From a checkpoint of a small transformer trained on Wikipedia.
Size: 26 layers, width 320, MLP 1280 squared ReLU, vocabulary 13511, 35.9M parameters.
Architecture: LayerNorm before each block, untied embeddings.
Each number is 128 + 32 x the weight over its row's rms, rounded and kept within 0 to 255. Layers, rows and columns count from 0. Numbers have three digits each. The size before them is the row's rms in percent of the matrix's.

# layer 10 MLP down (transposed), 1280x320, rms 0.0458, rows 1179-1222, columns 160-319
117:120143170120062100097119154144109130107175148134087129133096178127131172103134079073112130149109134158142116124084142125133073139145095156136103107164104182117131134185121096105123112095145177065121087137108135164150126100169164096125148049174134120136125155082128129117154120201060125164168179079111156156095171097159131116081140140110122063155102144102108127131177144212105104159102138110158139142055141102142184160091132198096104086148170117105113160121187094144175115158170174
006:084090095109114128128165165123111113123130104111141108096151139142129148122149108100072156055117165074074109043107136107113130153068142103109114158099117107093151122159143168129136173199063104127135160057135125140178155145216160071148066125101118211104102163069155095152196102132088136150144146156103099162155130081168157140164129121151105118112110129072195113175132117081164119189134180118012097137125119163146117134132140085107133144159117131145124140128158147138076124088146079
050:153094125134082147113173133119165157157187123114108108191100144147107112203112126056112091164138126053137159080136166145131183052144092154140097086161179145198113146147090118069108098081131114116153131145155122154170152115102170135120156162093056142098096099165149070125129127097103120112147110195111150168081176160083129070160172057134148112052196157097120133194140124052165116134173165098142117092059089105161150166092073165170104115128092157107110156151081166094110166148161141
065:136104127089105122109123144101150101179124120111074062080074103118130163114148135104121076154111112139123110142149225140112169138108143085045105120120106102127142138071169148090107079151168094196103164111148102131137209120136136174119082074113101067129133138156068140081154170136083132133077183081156107139161120151103130132171076119070123184093138098119143194173131110177124110128103185116143170146109181150139075069142102101173128075084139143122107079114119135138111111103108156
020:189129214132122110158144101142148109107181147128117090086150138038094211135141130081159139160153166110175145147193088144107149107127129119135136071116129083123108120093140139157070118171113110061137146136086207081152112143135130130059131095171129072095163123171112080119140148102108094058135138122137147143102174087175156138117141071085174103103158112076157114131068081084151092124153149167141124100153117158100132120109218126104115128087128102144097164113030127164112106163162115
098:154136139176142127097179152127155106116193134147104114101124127141153091126122130063111059183139103090142205174108063144171111111118187090106107125137204143143099140154131115095177158092047126152081087120198135221069164078104073131122147130148140092196093154134068170087132093161046124148148135112116080124168189128091135150072142091103112112138083104097121146130144151163123132104118141156126136116161112170129165125199113123106086151102129099104135126144130137128122148170111152
124:157119065150171112171123140078140087034055143151136136127138126197170108096115098145114049066093190179138168155122116088104136120162124093086069131141121094150133069201158136063103091142167147076127078168133134124156168161143164152152081159137132167066141088143173133118133120120138117123093113095101143075139162150144122180086100114149130103117172138178144101109121131109196087127121106166116143158138093119100179175135129168144120143107110163155104129101181103121115120102108120
010:197142087102161112103116132150135199118195198120115106125110151134098096137155104136077073148116149149135124103115102115119125094161193095089111119164087199194114154090030128115155114117047145138101150182085146108138142101096090117092156082141117093123169121095103125080140161111196125107125145089125172106116193099133128058185144174146153157136125121090104179110129163074112096151097133088151138136129105097130106132103152163070175216141128160170088154154102097077164114084104128
116:185167080106086145127069131140094059176129106118140105109150152098094121066096118119125084073162112175015134086166162113103117137168117089102158127105152188126132151099108095199146149151117210081097137123107162108120116132072156123135159112098108120083118143106139101107157141151066117154146152127146081082113210150086127107110166066128121181138076087111160107112144149076165117117197124129118098147122056141147098151144156100121121139152186141139097164068095157150178110148183141
119:116102113140144143137115196083160172127138123155122120149084089118171127101114180075134159109156126081149144196120083092175148138181109093152102146135141167128069148146128141146104128142123089115112094154083104133113154155112126153124115139094143058082156132120188120117108124121152168067162060070153134114155106096029150080074131116108125126099157143115181164153115224163093125100105135097179136138141203111128110130158113126085049139123120141110136090094113100118126107105151154
100:096085175130157128141148085147162121122148148171129153118079130154082110098082104111153087159158094100181154089144147125113145134154215080120092171145156144129147141068103130180096115141206127137143146117130101160173085187130121088202149126076116036113147140158119147128084145109185087176107112115114118129121171146137159116127113109132154092072126122095147091168097129099095177104121130107122170096096139169137141130149129020117181117172100142138135157157137138111110137117146063
123:119124164110116149141097154196162139079183111134119139142114111148179149159153179069130184104115137180193193174097136131123042130117117082127167109084132154125190117115107077106064144130105130164075073144129120167180137082125130191062120106125134153141147173094041115119126125140117195168142089079205140109105088067138159143118082159118125116188092119119102185119131138160146130149105110098104143143045144068058092091082149157111109112083115122164185138099205095133178148160124188
124:102136153080141079113120129069135104143221108153128148120073102112121160202121128171088125106124117163151099086136123140076152118129121167102174081163120118104167169141136113135144130128127093141160168120153150111148156125178176075089212120162141158085117109129133087128140126140167163109073146072096140121105139136165112165140126130120067096160159136083086078126172167117077182098160161085120152082135138118107112106113138105100163179141162161070156180088147064129123101108154132
096:194096172129134117162139099120121149145117135201093160178146132123163123093119118132119115112195123125100123118083169077180181143119048130138169079136141097160143104112120126122145151109160129144131127150085103167117110159079128144114097142107095163105132117176124191123110129144086157199144104164138151132086153065149083117133148109073100094128129171189143086136183085142121078141115170166141079162097115124149180156104156149073164093093152119142117142140137155081171093112139110
143:154102089116190150112144134113127098135180053154112179159153218095120084128078129125124140158128106081107154126117103124095136124158085116109165135070158140117122107159142184086141140125173088121101153172139080110159159122108074177132130164091081185103141103104146163186144191103150120162082121089123174095120116131106158139125126170207145173169138120138158077148078106106115083076151086066154167089123121157099103116089127131169115122106078151098085130144135110131131113163159146
139:144104198141117103097178064061112132173122127217116124127111131113094113145192102122098175080155124163103151094084164105141112096137097138137174137140109170087105109134088174151070088114095088141121120136168130082094095082134168140128173113142159122174186210111158131175113116147114124109135125182153111095097058069142115092093079136119169192162103100187159095138133116147128139124165160108175133079107125079137126139140139103127177115180149110137051139147112145136098103077107141
014:159108095128145082135139108139161118117121104132120125187127176192110105082138094146108104167125096121150110115154112162168127106164138142039075093107103119125096134128154150149132164233096110179135164114161103160178089111173128114108148124134193119105091194098094171110100103120138170130103089152153117123074139130078132150167129077091105162138137117148105115179186159165093098110091091139133082151159128106135127125151081162121145128131152073128190125152132141125126054171147072
094:155171139071168081125126121115168112093114125109111171170127116162125115118158147117142180121128083129152152093126061099108095100179154125052081134122073100154053119165128158161072119130131165141134110098125138106106170136121131153158145132178130153075055069162183094154112123115178125150182155086205113106114115133136049120105131142126209094125087144124127118166133180149157111117146112097126154139119142087086119149124130072115144120111092102070139140170108176108126139132094141
120:101137102113119111153159174099154162146115217109105103123076106156113146126080140181176149196122110198127106149133205159129218187087137066112119117152103152147129062111200087090114091085157175179122180158153100159087173115187119164155132110130129132120094117101114137154113077085098113121127126128128125088091069178123145152139125077147135132078091131141153147109138136138158142098165063151062109154167070154085167112126165164185173099169085157138159105121187100146104105129150092
017:086145138099129098124148173099121091132069080194139163096108098109166062144114126146059118101167100118075080154070053133094104166113091155145124155161157111177178084178176129087111086119066132130182070169156139145134147142163151138156172161143138149177100084141130123100138140153146102112178055125122089100141136079161160136153133198091113165131133086091150109139140126114110100097104064130176117133083135130151102052077170114156126102114168124103108157126107127100122127108156113
122:168097120156140095185095076148159147105110113113125096080126144100165151081121145155106109166109158085141121135159132123102177105089199115101166141169186119152184108196152131108134113131100138132093157130086086163108127059114141141111182136121114118136131094177173107106122143052066135125133204148155177127140107093131083153059145155151106109108118144132127200133080042107130114172200095140119106152126148103085115101065100182100133119135132146139120100114146107168088110145091163
114:119188116139165106126124160160111157049060113100153086159214114130115091153087072088151111047101149159093138135149128089157148142100146121084130155163107138164177137058144139143114227167140169161089083111132173094139143156102103138132080122171072147224144184146132128077122116095092161123105126140135112177125111109143154139120133115189101109131100225154152165100093057107146103146122066088211094138128150155177144193121119138111151142088100171073153135099119110094080134125110110
089:171160113147155091154155101154121118158126098170117125122088129135129136172146138111093138089070181173111193153132132118179153136155127142156126140076118120079121110153124108121095157144124129145142070137116157140121129135119175209190102090147109158114111122130058209066121133115105051163092133126127087101183106123159157108159143109126082212121165087092161087133146162105123146155050134101123154152157173117110127127110111098109146167131045058120096112166115158128137135101087176
090:153156137157110129149127106103089152127060125127089163116142172083038166142071115161090147055112105096073059093152163173140134128183118120103135160150155136114161127148187121115128104164087160130194097155116111114092150164147146069100123134127187098110120162114074109168117108087158165170097155198089128108150097147127136080132079142062120087133185096113156141071099153113107166167164125143073159157088033131106174168119141160105151095132099124139150120148154103137133163134146161
104:094122079118103118141120167107082094149112126121095114089098138161166121182077112116142072126124138158057110157117089112152124116121112148230102133113113190107079166132098147149150067044177091120132093148128139035189082097157103134169142136108102121123120137166050080131116103137185114064156105155119120111112070164110147122129153105161127161157184096136160143094134162121125142144164101148146149111124138154170129041192122163151181132160191112123122126090098098142104093172134133
087:163159115169150172067130152118171108163153125104166137076110155117168087086181048137133124184091140120121143121133124076141157126160103096148102098144096157118151151125116112121155145092128161155114104097156193136107124173130118113127138121117141092076149205092105141151127136141148168100186115137099115142205149193153082101092097171182140106139061124180125117145156114139123140156115093177141107085075096085136130034089077146150156096145175139053158057151051116109070130141092112
125:138088148129112140102163128115115080096144157126148160068173122151131110122117171106167152146070090153165144169082135090187143120081101089073096168087145126153133139190070096182039163155189127067157167135173071142142140120098129182149111158118170156105174122138113137131086099144185186181158137196173106175142111105162142101118086102099126162102143126117106111111155087149127139114122090087074138165097120099123181125159106087137060147144132053179122112145121145098130155121162130
104:117081062113106136130113114156123088055107096159124157070115154101136109130145081124130109133205076157144117124148180102140086143101117114126113176115129081106193133136160164141142167208110110119038123147127136165122188133194167130166118164128121104141158159174122120064145170138105185126100130142079123148120092114121127107155093112173135148149154087150126139145146147102197111117087097156181057150093100165132148139139116096068170139113132117133120164082164134102172088089181160
111:140060139132164095148211128115157129145104160131109098141155096144226147108137177162158138179136114139122125098166125141122098092109104098159183097188076139088162152116139134141153097164149046160084126117165208072135176094161149117186123076139130156127086086096142082114091112169090115126066105181130126170120133134114119112094098121154173146128128119128115126140098066146186160127138169089133150104106136142133137129150165099138141127168200112119097177138098085125108103115146147
127:137123140151121131103106157183120088099149133115153171113090129077094143181108068166097129163062155146156120134061141147107134138074060102089161188137088088144194137060185122070157148122111130159101129143074156112107152135130105138032133090133157115163164149075161129117163127150102100121115196113190108148139138083098132121120112085151150132105144124146101165072114123126064145172121069135138152118085137129120161134182088164103156174113123091191161084099121172098141166124096086
095:113131058120103109117209171109109104084096155102121075090127126189096116159125152129142082093179145127163181102187114166146177142128081112116118148127121108068146178123042143148110167091118188150073126112137108096106108170123106131153126085159103113149148130139100133096133100130173112114145115143101127118052133128151141178075120112100123113096094089134105102138104125112115154125138112129173117165128096125096116079098135123071178070173093173215179052120130103159141085122184176
130:097141161120098153119114161117088146138138128132144139104155184104064151138075038162029128097108143094209134131126118104138163144089117136107121133069103141121132138134156135125079180130138213092101136172147099130150147126150086137056203135117080187206145144055143208105119097150174124171103133104107087120145097152182122097150108110162186176129122095154142160121166187086133104106147151138109129190123151127099168105091111148125092119185138153097140152147117123107175171106101113
129:129140114119135138080114118162118149101109073124143131131125099124134093117138108095123127137128104122099106103126074151132099152130135154094122137090131151143153156147073097180164119141103155141160155070098096154149161091139187110138089159139137169113136153151130136082097111185219160106128126122126159140100091078136102144147098154165109098135112121043105130195095127119195141112147134098147112093154057077133091081138140120108123137139114133105112122087154127159125067129166172
019:136124163140119162091147112088135173170098119131094117105096117187103139140124197101156152164128146152180086119105102127117140155164119134095104150110183126185168167087091096119126133181154138155127082124099115135090088137101085145102169124094168148120125134091109127082146167116113155192177150140175169200115077143098138072081097158182088105135073128115098059131066128121193127146136122166137127106118130061118167101145094075144176140157108164188100114143122143159140141128095109
081:073085113116114083105149120109135154066136131149069116092145180079122073148126108146099189167072141137088132086140082131144097131093152086107128109105144148142130138156084118083135152125150131072123119101087081177136136048076060148099148165127146157143156075130088128117148159099078091116109130192078218163131119126102069161113155178165137124107153111119117155083147129109162163150217187153088158122165126125103185131131114122090123137096117109197158147197135158158141122125086143
046:148094143129111104131102089225145120091150116093127176123120133136168135196124101138155138148144160135127193073143126061105105088112139136177101145058116162120126122106068114159166140107155070128171105113118114095121128101117096146104144128101123156146136080112163112084160092144161107102167167103169155121153114090161167149191130131167099081165126143128094116104139135209097112142068163118133109140141120082128188171110106149199159106056175131127124128129132151045124137152153098
148:028117084089157117146075128189172092121099109112123206159111106111127139135109074169121120142115124109130114093157113138088127112145138105150140180168138076152129080160071089149155128178148158140102127116140075090182119115131088160128157160117167213103121154139106158083126132118199167142091145160134089190137132147150122103121193109129137132135210137131139167088123125147096152145147157091130171157150136167060108152095096149099094128091117125127114072123111102105179133129112144
022:137084132181110123123103109165123110191166077083064171123092087122169123122070115191207123105086087127142152100118109184151120149112125154069128107090073154176150155159106133055113132161149153154144047092115156160087115121096072125147108125136079122153144131127122179111159151133120137110113151174188133085168059123110164091172137160134081130091126191119146046122151145146163145145111142187118168141103114156133125103095144157100160106122064135167162159188111155088097137145162199
087:141146134139134146016134091131152072091119110110129191125158162142160191082117121061191128151126151170139152143103133135123179120139146086124139119169087086046173131077156152132123161123138100134141175103121119158091111109167143050114078180141063087114138157147109119159156062092105163148155095110190126133125114107158122088109116111110145110135119150112113152120114203145094112103174216154175118112121159064122158088155132125180145129122127169100111158144143165100100118095162100
097:109143111132136134113111132088049158089132099126113095148166115104124121129073116157120099151137123142166074143168153110169208115130144085157115114100093082170117150126170129148141150110156165097054151073071120151145142122085144120150103162149135158088133156136194060132158102084132134133133090173101119147117182157164107135182130141152133096143146086126126087100129142044096123098132109102099067172171051145097123131125118158129150151090153047086086118186066156104195141187069108
114:146095128096122060104130083130145105112100105163146099094089198070094116068115136189131171077151134111127118155132158101157154109115120177109171100133136132126151140147082100123036077114157142110087103100137108129153117166101113106075152101138098095182166155145130148123137160134133102185164161152101105145110072106174173091121151172151130128186110109174108153085063126192156184148112135108158094120116118118162076146095102155172085144190142106115138148144185148121183133102148120
101:102118134148158135163107097186095148110127154131097162169110134113118174128119201123143105161156140116191093095125175082151138081078148183147120132121169145165148070163109129087106102189123134225090125059147069160052099081103115148136136141115132087109111127141178141137151151067108143085158158081156170173126102122148164042113144143130100167165137109091158125134170184080141083117151168103051112099134060140148086149077148131185157150141141137139118137132131109134177146115064145
081:123129117102074109118147104134128059149150131135146132136110088109155112207131106141170093141074141146071125113074172128076096135120136121104118149123172146159120144106092166128058102117147117166083122154142126098142111084120140163174114101120079077120120186136169065127120132129134174139092157119135133093139129144183141123060104119109119159123204081159128163099178119139155147153113169169123152131102129110185145098132128142150119186119061160114083074105112131105141179126111116
103:209160100104139112173166113158087168129137188054148133173100092161136046166159118086073118055198133085120095119143136118211166094145096121162089176129103078155132148061150095068126143119122138119113141169119116069164121146189120121132097113101147128138181145063096163168121118151098104091089157115182081127148145101064142098125101152113108097084140113121173114162115100103169105114109169162128156144142060162124142137112124086149135133169145115080072122134112143104159094132123185
# layer 10 MLP up, 1280x320, rms 0.0909, rows 1180-1223, columns 160-319
006:177120126094118194117150158155200136125094109095136118047076142197127171097142094126163127093129116147150192130096136149090133150122111037112081148147110124163110144150140088122166156119138088099141144195125156129045110116166081166142111122135131176111161095091129151208128115073079087093130076194162098084118121127139131177097101116107143151109144212047101124110197150152118089111150144141107150135152157118103126151215068136102136134086119142158072098084106148083144098150126123
052:201166135150047126170164157137149193134127103092130181154120129140141167137136117154070144129178161079123154126180184134124123137146148096148089109160156065126103053134100157091170126081136140106136099105187182120180126115097144123109116154136149120128092107127088124167140086133144156174101132135112193082142171130134179136112206191165100095083174106168121140128143123088147138071127139121127118102145117113126158187141100093160142112114103078117122079111134122154160066135092132
073:109125133154153171106098108093128095115088133129255172152190139148063128184156087129174131080134138107133147137151091140154130172144111123156151082109164157130168118174099121134096148127129153119103103132115183140128089108132131077170148071121140123123094080155101129143148146187136161095171111151116127125121097110109091112127164113108154134077100132132139123135125140173093163149154094160065167170141084108158083121154136125122149170120174154143117152101141085143099158137157099
021:092154112128108110121081100152171161164129152139133121116137158071122153146147093131110099130121071126143037132115143132141079087177112138125124103164104096116109138126188098141080113151142118140091142119095124094163156136114168087122118163175135054118113111047187156119113130120150147145144067124148138159225169127129151107160112124148148130140133067127132172146045099152115147133146129078141193059171171122083122125118142055121092154120141071115105101126134098097106130117179113
098:120139112108142101106117128089143114079180149056084142178154080113122136134098130142140096099087136125134128118085139102095123117164103117069120149123144076137143057123166112114110115104073141060146120097068130207114125125191107182137167088159110156098138124088128104088112167109105115108164136164061072147163154116164133065105097162175145128166172140092141102133147107042131110128124171142144074154073160127160102148100101091138113135127052072121103090098161136121098116151150077
115:130109154108143108139119125222092123110186154128136120122078123123124088125158171156144092153145096130098088129145126159113113123054187138057129165130148144142211175153122138142119139117104154129115135109022125131120112134162141148131135118131151142128128067095138105096043121201095123091084073090181145162114131166165099139102162103108141153160142044112144168089157163148074114125089154182126138138089123129144187205147148146158110137147126160089179144067157135127095139134127102
008:142062086103090145159133145126179104087031161138098113108128116153113173141120200042158173157120142106151161142178078102136130094056196160148187137169094082111109199134082145125144054153122188128145122139148163096129148194124136129167175112122082122143155139038156116123150155132087120145084180059140166127165185196158110069129142091104133151108097158121153087122117132155102151087177181128115122128148103111131125133070101145134137150121075192127087082162122123114111127149160167
108:101219097079123108158126105095109142054134090135171085144114099113101139129149137135171071058104151070155176105187086107127136064114110081178148114155128044160125134140106145132084200142087177150174112150089104139113113129087134155147095159115097137134086153090140027152126117134147101146168101093056110116154120130102125100119113107143150172176129204111145071159128166122153125099181089094131139100130113119101179118107106144166071160161124116098129132132123115145126148123176133
113:124177153110147099084098128124167099175140059105092158129121115090144108112128172217118167128163117066096097102166082134092140123091131151092124141142162149175168126126123111114094122110176096103100146068065169065148142116115158199162124110122081149145089119118141127114156160154118119132138135130162145153155091120135129105135153122137050062099102068197110136111146104177069130115117123137124120131144127044122107117143132153122120161126120138048130040171114172118115120174142111
104:135153061105109128146121142104118155161099160099113145128091069122144149143154166124120098143103151175094106089134058128119152137139106153175214102111084142137120138143164134134170133176051144144136181172109152076145149153083128112062083128102086096110084096153170140145176112149100181140084109137166161078107113220130118161164126146050063172119167125147102137097183086159181141075127095121118129124097150132102084100102100156106123151099142161155147114095134141173121150127153180
123:054174130155119104147123174121097090182174130091148144100166081127127109097128104112101124116122156108127102103153149082137110058126149170151176123122169137080102137153107125164106146048125131136102131149137165113120142143127111082125105152188138122076122129123143169128157086104178140003097142100064140187127078146123167123101135152160175104103122104129165080142138106148183100131124118104171094158186115149170162112117154138172133160161094114116125047176152155080108130111119066
126:162139132124145158077130089125125142088107168109163081092163101098174096074084140148109139137121150090137103109132134170110111166136151092124058178111184077116076110128125128126125085154116038143054140107143141063101105083110155060156141114178141093090160070148146123195135127155148092140115118091111135135094102153138134111136152168122099138153160106142150092168123125185113171095168172143108138095104071167126216097131130095155123189099108106155105126143154141104117118126175122
097:169163193202123123150124116176151132111121100139170129136118180095165176093164170140139176148153124094116166118126131167125156142069179131123085105171107164121103139126065084116140088168163113185133157104142108103090106145089069112149159121125127101150094173128096131109124148135088162165110146176108111167124116121104112129154084120147086103199088066094062099168117093111093171155154186117089122107077160128124143185092106062136093131110163096150138111124189142134099073160081093
138:065081158079080097130090137135183085077164158168134174155138059170150185156119135163156133078098127112114177127107162144099145085137152148169100041143122149125138184127090102104145133117087112141144115138072148125090110051135104128153129143132102131113131166123098132106117127173144152158113128146102088139075159102170098132160098063153128089129146079140125166133172186159137107115129113131105091105164172151118084140034155108180143146143087094086075089210157177101111129152061169
141:063169101113153154068035129137095149138140073167095134153067101115096138110113110176138142109113065126101152149113105120164127124172108078110074156114126170130121103065112160136119190138123091194152114159173152153138120114075094117164146172169110165112123069116112194067095160156138176125193099105163125111160086177100117110089165074195141135111100164112141155130111155154168111169085095132175112105133141127128156187112175133163143133123130151102211108107120158116108080155085141
012:061136121123156135126148175113143107099122126145131141120135109163144082059145100095118135096102148128075165165109071124134220161133174093114137152183101130123101078100143122079107184134085075135135130080159112141127137179190105094090049130116089108105150116081203147057156126125071117110117173128151063122126168130143182113137190116075148167070144104202084120045133130128160081148172074133115172160130137132161188097075119074150162134129092163137132137132113104142121112190189147
096:099099131073132130093191181104182125159249128073107149152189079108131155056126185114111164147102139141078186146147123134124155098173103104073136153146140122135111161153142161158082067060138069115130121092126076147150128120074139139097104146140088106105083127082158101158113090168101168130153116093108141157155129117115094130111135076102168122104123099114062141131074168134110146121123073094112131130148084112104130131088144130117113163083063122077173121132118122135137077133151084
129:103138118090133131082111125158055184099085161101152099066177120120137109082074107143078213113132171164141110132149136102135078118086187102162157153167110087137132096092186066168118080112123151082119133165163081109138114062118171192113145150161158184134105097143079107154146159113095118108149150090134100119115095135091104172125127110129097080135135177127130117109214120151120129112162126086071089118142149211099131157134117099119156120166089128141156130133110121149118128093110114
016:115071233153175139148150093110095112157074123111102142152113079149103124087135194142128182166155170105127134184135062131138129138122130141147140069146180096137121093159138101131123136124115100115155097188139090073069104135149073128094119150167124152170093057170115067159133106101115103080064134146147147182193153128119139190135113119149113174128097187167135084111093155144120179158123157090095178125123122126147089140124069050152143165154106059135154161098134081089062114135146154
123:119123145119135114105080138150107154110144075159184108145112134111125130167115115124065116065122131094140135154089055098099123122122089068126131153173160132118141207086205103082105129110085177073101092099145162165086103136117135174120121161191097131161082150123141124149111131163081092169089123054167085104139134155126142169135095131162077114083108165091120134150148088083133128136112119144088148138180116157106129085131168140156097094143081138141120106091127091122164116116207100
119:137047112163154133146121125194092121090125130114104089137174158097124126124066194134136095117117197025145084121149130107102105082154184153118104136127173073167137147125173134105081159161069099141131090207098146161136168110180085115116127145099131166143197142071124162186148099158206167155177079132133099111088114134155103115170123116039154155123141115128150154153170132140140108161123094111149147139123121130115173094096125139091179149123154115142117127150116126125116132113164107
091:110100105128115161155076088098155179173132167047045086137159097107134135155079066143125158060159083141168119132188155134131107076068193144156120115073096149094110088144145078099153101062119197118116160131155160163125117107128106123112154130134049151126102084138104111180128144098118105147121147057207162153126203136104090116103149158118152062113119131138136123134136130085100135128173112136063144120136118092148142113124059128130116096156148125134117120104111095093122163197137082
090:092107126134089176122128125151097118136091132168185134104145149092155124093111123099072116066190173068150094088078099155083169075072135131103123131190193168055140153210166102148143053110141130121101152133097131095174150157137133082126129131149130151148128152171139090056085105143091150114168165153045148179115050123073155116138068094088121114170140128184126103107147109061149062133118058173153066116153084082125192132113119102187144155168101127121163087153129129101125129127112085
094:000160115136117110112130126066146128095132123107121143125110176148153058120116111111181180167157159067077096101099124172132104053164105165143089168141134101124115069170127145107132076088136076141149120164134099090092124080103082155181120114137119126160096108186062176132127131183147134048145099077157142169092140172111087131113121113157166145117133079103139145146142142146089144083145107060123187110140109159094208095149107105190105112123166131139080179073141168172140098149126123
094:127085157185087134132061100081172127121127109093106092149066143164108111145092146143118150151134168124194135124091136175077176161109147125142086161149172169087106129181108168102144118116143053170058133126129117129124095097174080049123120143121127175129087157094139149111074106117139096116123165116128128058168140115149150101107183136181142090104139079164120115118055150087126099088112100117125100124104187142104076151137143118112134099131159124144147159138121099108094152191139110
118:117160124137098134132147113103217104098052190124084152159103148103167062163181092202126098176135130110116088177070051097066111074110125112070064135134147162076184098103143140116140093113151091123106132148139103065144146131148154167169065109160082171136155108178076106163092096155167127117134140159126090082123119085117128149109127170178109114094127142146140175073080110104158156127158099107079135073139135103110120093076135104157093140068122167135138067139172118150148139176085129
105:118173132100121097178087142117188201107097137098087172149122126095133144152078092087155176084089146139160184100137091172052079188142149129119063114115144176097218164167121097159111082116136166140171129075107135147187115168102134142159147083077098106159095085110127069154126128135106090111134097146110161133123107061146133160150119080076166088161118146165121077119031107093153134143121148143126101105135139094113045163125189111147100131163172097143180076143116139081099100120146107
108:158125129124097149147114176124081120102098131200174164152072120176116085130131119133129147152157162093181126151138160118117061113093143137148137115128121176098118143088138142121174206135133117135121166059140168175128172116101157146103159133193119124097149122159113141131117164169136127104069113072076102087107112115090213087145147171133151117109173156164110107117110210152130127235148124137126133146120149087176108196086194129102140119115165117143156159210097150106137117126110177
132:111128158128123089120110144089126105137136189136106096155103155206108143074131170155169093109026160130091150157096103131088173087170118163178150123112157102130113122131146075121122127137114161170132095138105155127120214132111107168103157115162143172116135077125109107103107137063096084077061132081152162102144135119154158134131087183098129164123116145118135171131107151142173128157149158216138170126174099151094146139163118178174105129100190106092121130108128078070119105102161176
095:137050068138096135127111115112133147099112027094119146156113111119111140126123127122091141085161124148117090209115092104107109118096112110167110156086128137107151177145126098118113099179101105215121150148110143157173167127190172149081132111199125107139102153114128095185133120130092129088112134130130093115108151108099149149116122114112131130114135100143138144087089102143154149137125164097134135125101161129163160080079133137116086113139142149165129122161149176114141122172081121
135:143112149179126152082104093164069174117156124183142123173060196183133080169107122131083155149045205109154047069109110170086121148079101122102127118089176121161129104127139152114100111182101161088131108113109072142141138095186098145120159130154139138152132102100144096114114124183191138123119111105103102139096148124115108114109160134114136154151180131152071164184162186145123165081083137185170146142130123132104171124171146085123106098141101111140068106065077068121157137175073130
124:138126154137086179148180154129144169166153167139150132144090089176108125130107166100161142127138092135142140114191106182141080127097145124158047176062171157110142102186113072118168134074149149129116107153115105116154119079169154089105122085124138109146134119140084188132138098133121091150129122062158175125140068135123080138159157080149104145082115141099117086140096108082071139145117131170091105127110074110094116150125149125131094166097089124101177095198169153187150149081178072
020:115140162108146124100118148078079128147167077162150091177102120148148139126151187096166164125127163162109084173122108128148116096094115087139116145144124141132097146200098103131129152187089119130168130081161164111111146096080148076120159087119102191134085137096136120096199114112144182134164138070155174137137144098100139155108113115116145114106130109110079070083095106106074096083128137180137105118109163114129154134149132071165173164166087102138108099119120091150157110078092109
084:079152053173123108151104129132115169185172144131115110160155166138106055137141181167092135150139140092108090142083122182089064121160141158132157163124171148125096186094045086150111118117150143079092161078130150134103133134090163144074165152134092159099182150102091079086108148115179141101160161169112126129141157190129110181158116123133129159170141142151134208136128108120133069100134153119131130134115133119107163129101152156046107093123123109143138155151117064116089210129156127
048:106143165154182152109148089126150112092166137139119105110147170153134126121157124196129110093120098103166191113210163136081092094127146176210151172112103105135155155108090163171088101095136128126113153131102091072085102077150115120110188156146132123082088119113103101109161094201147173155146131119161154130170136153138129192144170098124140120156151124182103134093145109126107089179128162126131113070180130073116145149105083143187138104119215176151150105145159125089150143119151166
161:120158109147066082089130168096148119103181100089143147111090157133128138148142123119124079087115127123154175099119100101158116116074115197144159121195154125130166108090116094149084056156125080144107091133128127147170080092175118131137081185148123161112064104101113102146077086126111086085111128158129170137136093105181096156114179082098076157138165100113088129209112138147152086160142115153109113162137132132143101101150118102136140161123153161170123146091204135083154177114125091
023:127154070126130107068118132180119121077172098176175137090170122120167153130072113131140114125148149137049123157162101083089089095116114118176069160124122083123136078125181099094073131110145147097106035168174090081125092105111131120167126139180071109143145124139144067158159160151155141152093122149141164165156083121135111142102129158126136124127103100103089130159103170128128129149162139132164136125105123111159120136120162104144135143204133103179116119081096107231151163197111185
095:237072083124132124067174112105171101091088120130145158190193126173155125113114108148170116166108149120155113117121130112206097171126124071071085150133148081081078162143115088146124138137154097139125116095125162121153102087138105081183119117114131148182150167141131118168126132107166123092134156111083087138165100155128062088139164111137105104092099108132111180145109106109105137102148110127131144140110087136098099167158119165161095141117125168160101131127163176167162106130101132
100:116090109116164110050069050117092119077138179125098102138119107141178134113120117164132143109119090078211161097176149146092171100121108122098117108158193066119082123151177144119138163172171101057129074095117112077097120067127127127140091074134156135098146111075109104112105115154113159148140085113110142177099157201161160165139160087076130126131138149087098102093177124091190075136129110103130111173115130096122127152108137165158077131091146104100102090173146125124137102112113131
105:135161165143131165147118155126128132118149114150144174152189066092140098133096132082130091099087093123132092175149122124157072139078104108119146132135109129109119111176187127130163076198122075073151119113175148160144151098118083127108094094157155142136055084148215112127082135160088118121113136117110109156086103141079109096156130141097070117073159144146172116074134130142095118139148095140084102048195146088146124150110115177095171097142121097085117093165148125217079095168178133
104:133183140142125150143107161146120115122063115202113126062151178084144110108061102174112119158146129099116068129160147089156163122104140218138121149132155124148115137087168128125147177171120120180082176098117153123098088093132113070177098128166130100145140168133112142109209115130132149088124125170112146156151130161128098106151061150097156137098162166091165143096130131112114158067108206175113086157141122132185125194135122197094166077173129153160124110195092090091191121094101164
084:118149141106124127079159126101085159136157090062125116083151165090098098107127125104145103134093197152170125136109124058097180173154162077157179133156166114158109064094179095120089144205081175149139145134129123164120134121160133140114172143145157102183130164120139113149165151067129174133106128189104143075111171119155144090133107211110131152149118110191088144165119113177111138151097153122147117140169134163136085125104056097101126092144118206118174098080130128103107142139119185
103:089153121127133151145082118122107183145173093130111103180134121109111150099133107121113109135094085172090087127109100195144104150130142073137101162095170088102132098093125113101048129082168157152137081096051148132112189172145144091164144073111125114083161147123104081155128155104131077130100110172179134109218112135111157163139112150066141093111159156106111071115198127132141091145155143107112130190126111130188157154077126170117149145117143144180116128092089129146117140150088163
111:185137098163130188125118122146145148179123207130084167114098098128138103135098123127125101075121148158127114106118131145099103064144178072132130130148171119142147135118139186130095136112162066178206157133116073119111051082105161147149117130130065184077108091042125134137152137097129165144120129075153133170118084125158097131117160106174096111087100124144130169153098154146129167106169106161130157150107140106181129180116097147123137200074133089104104114132142137092131167218141085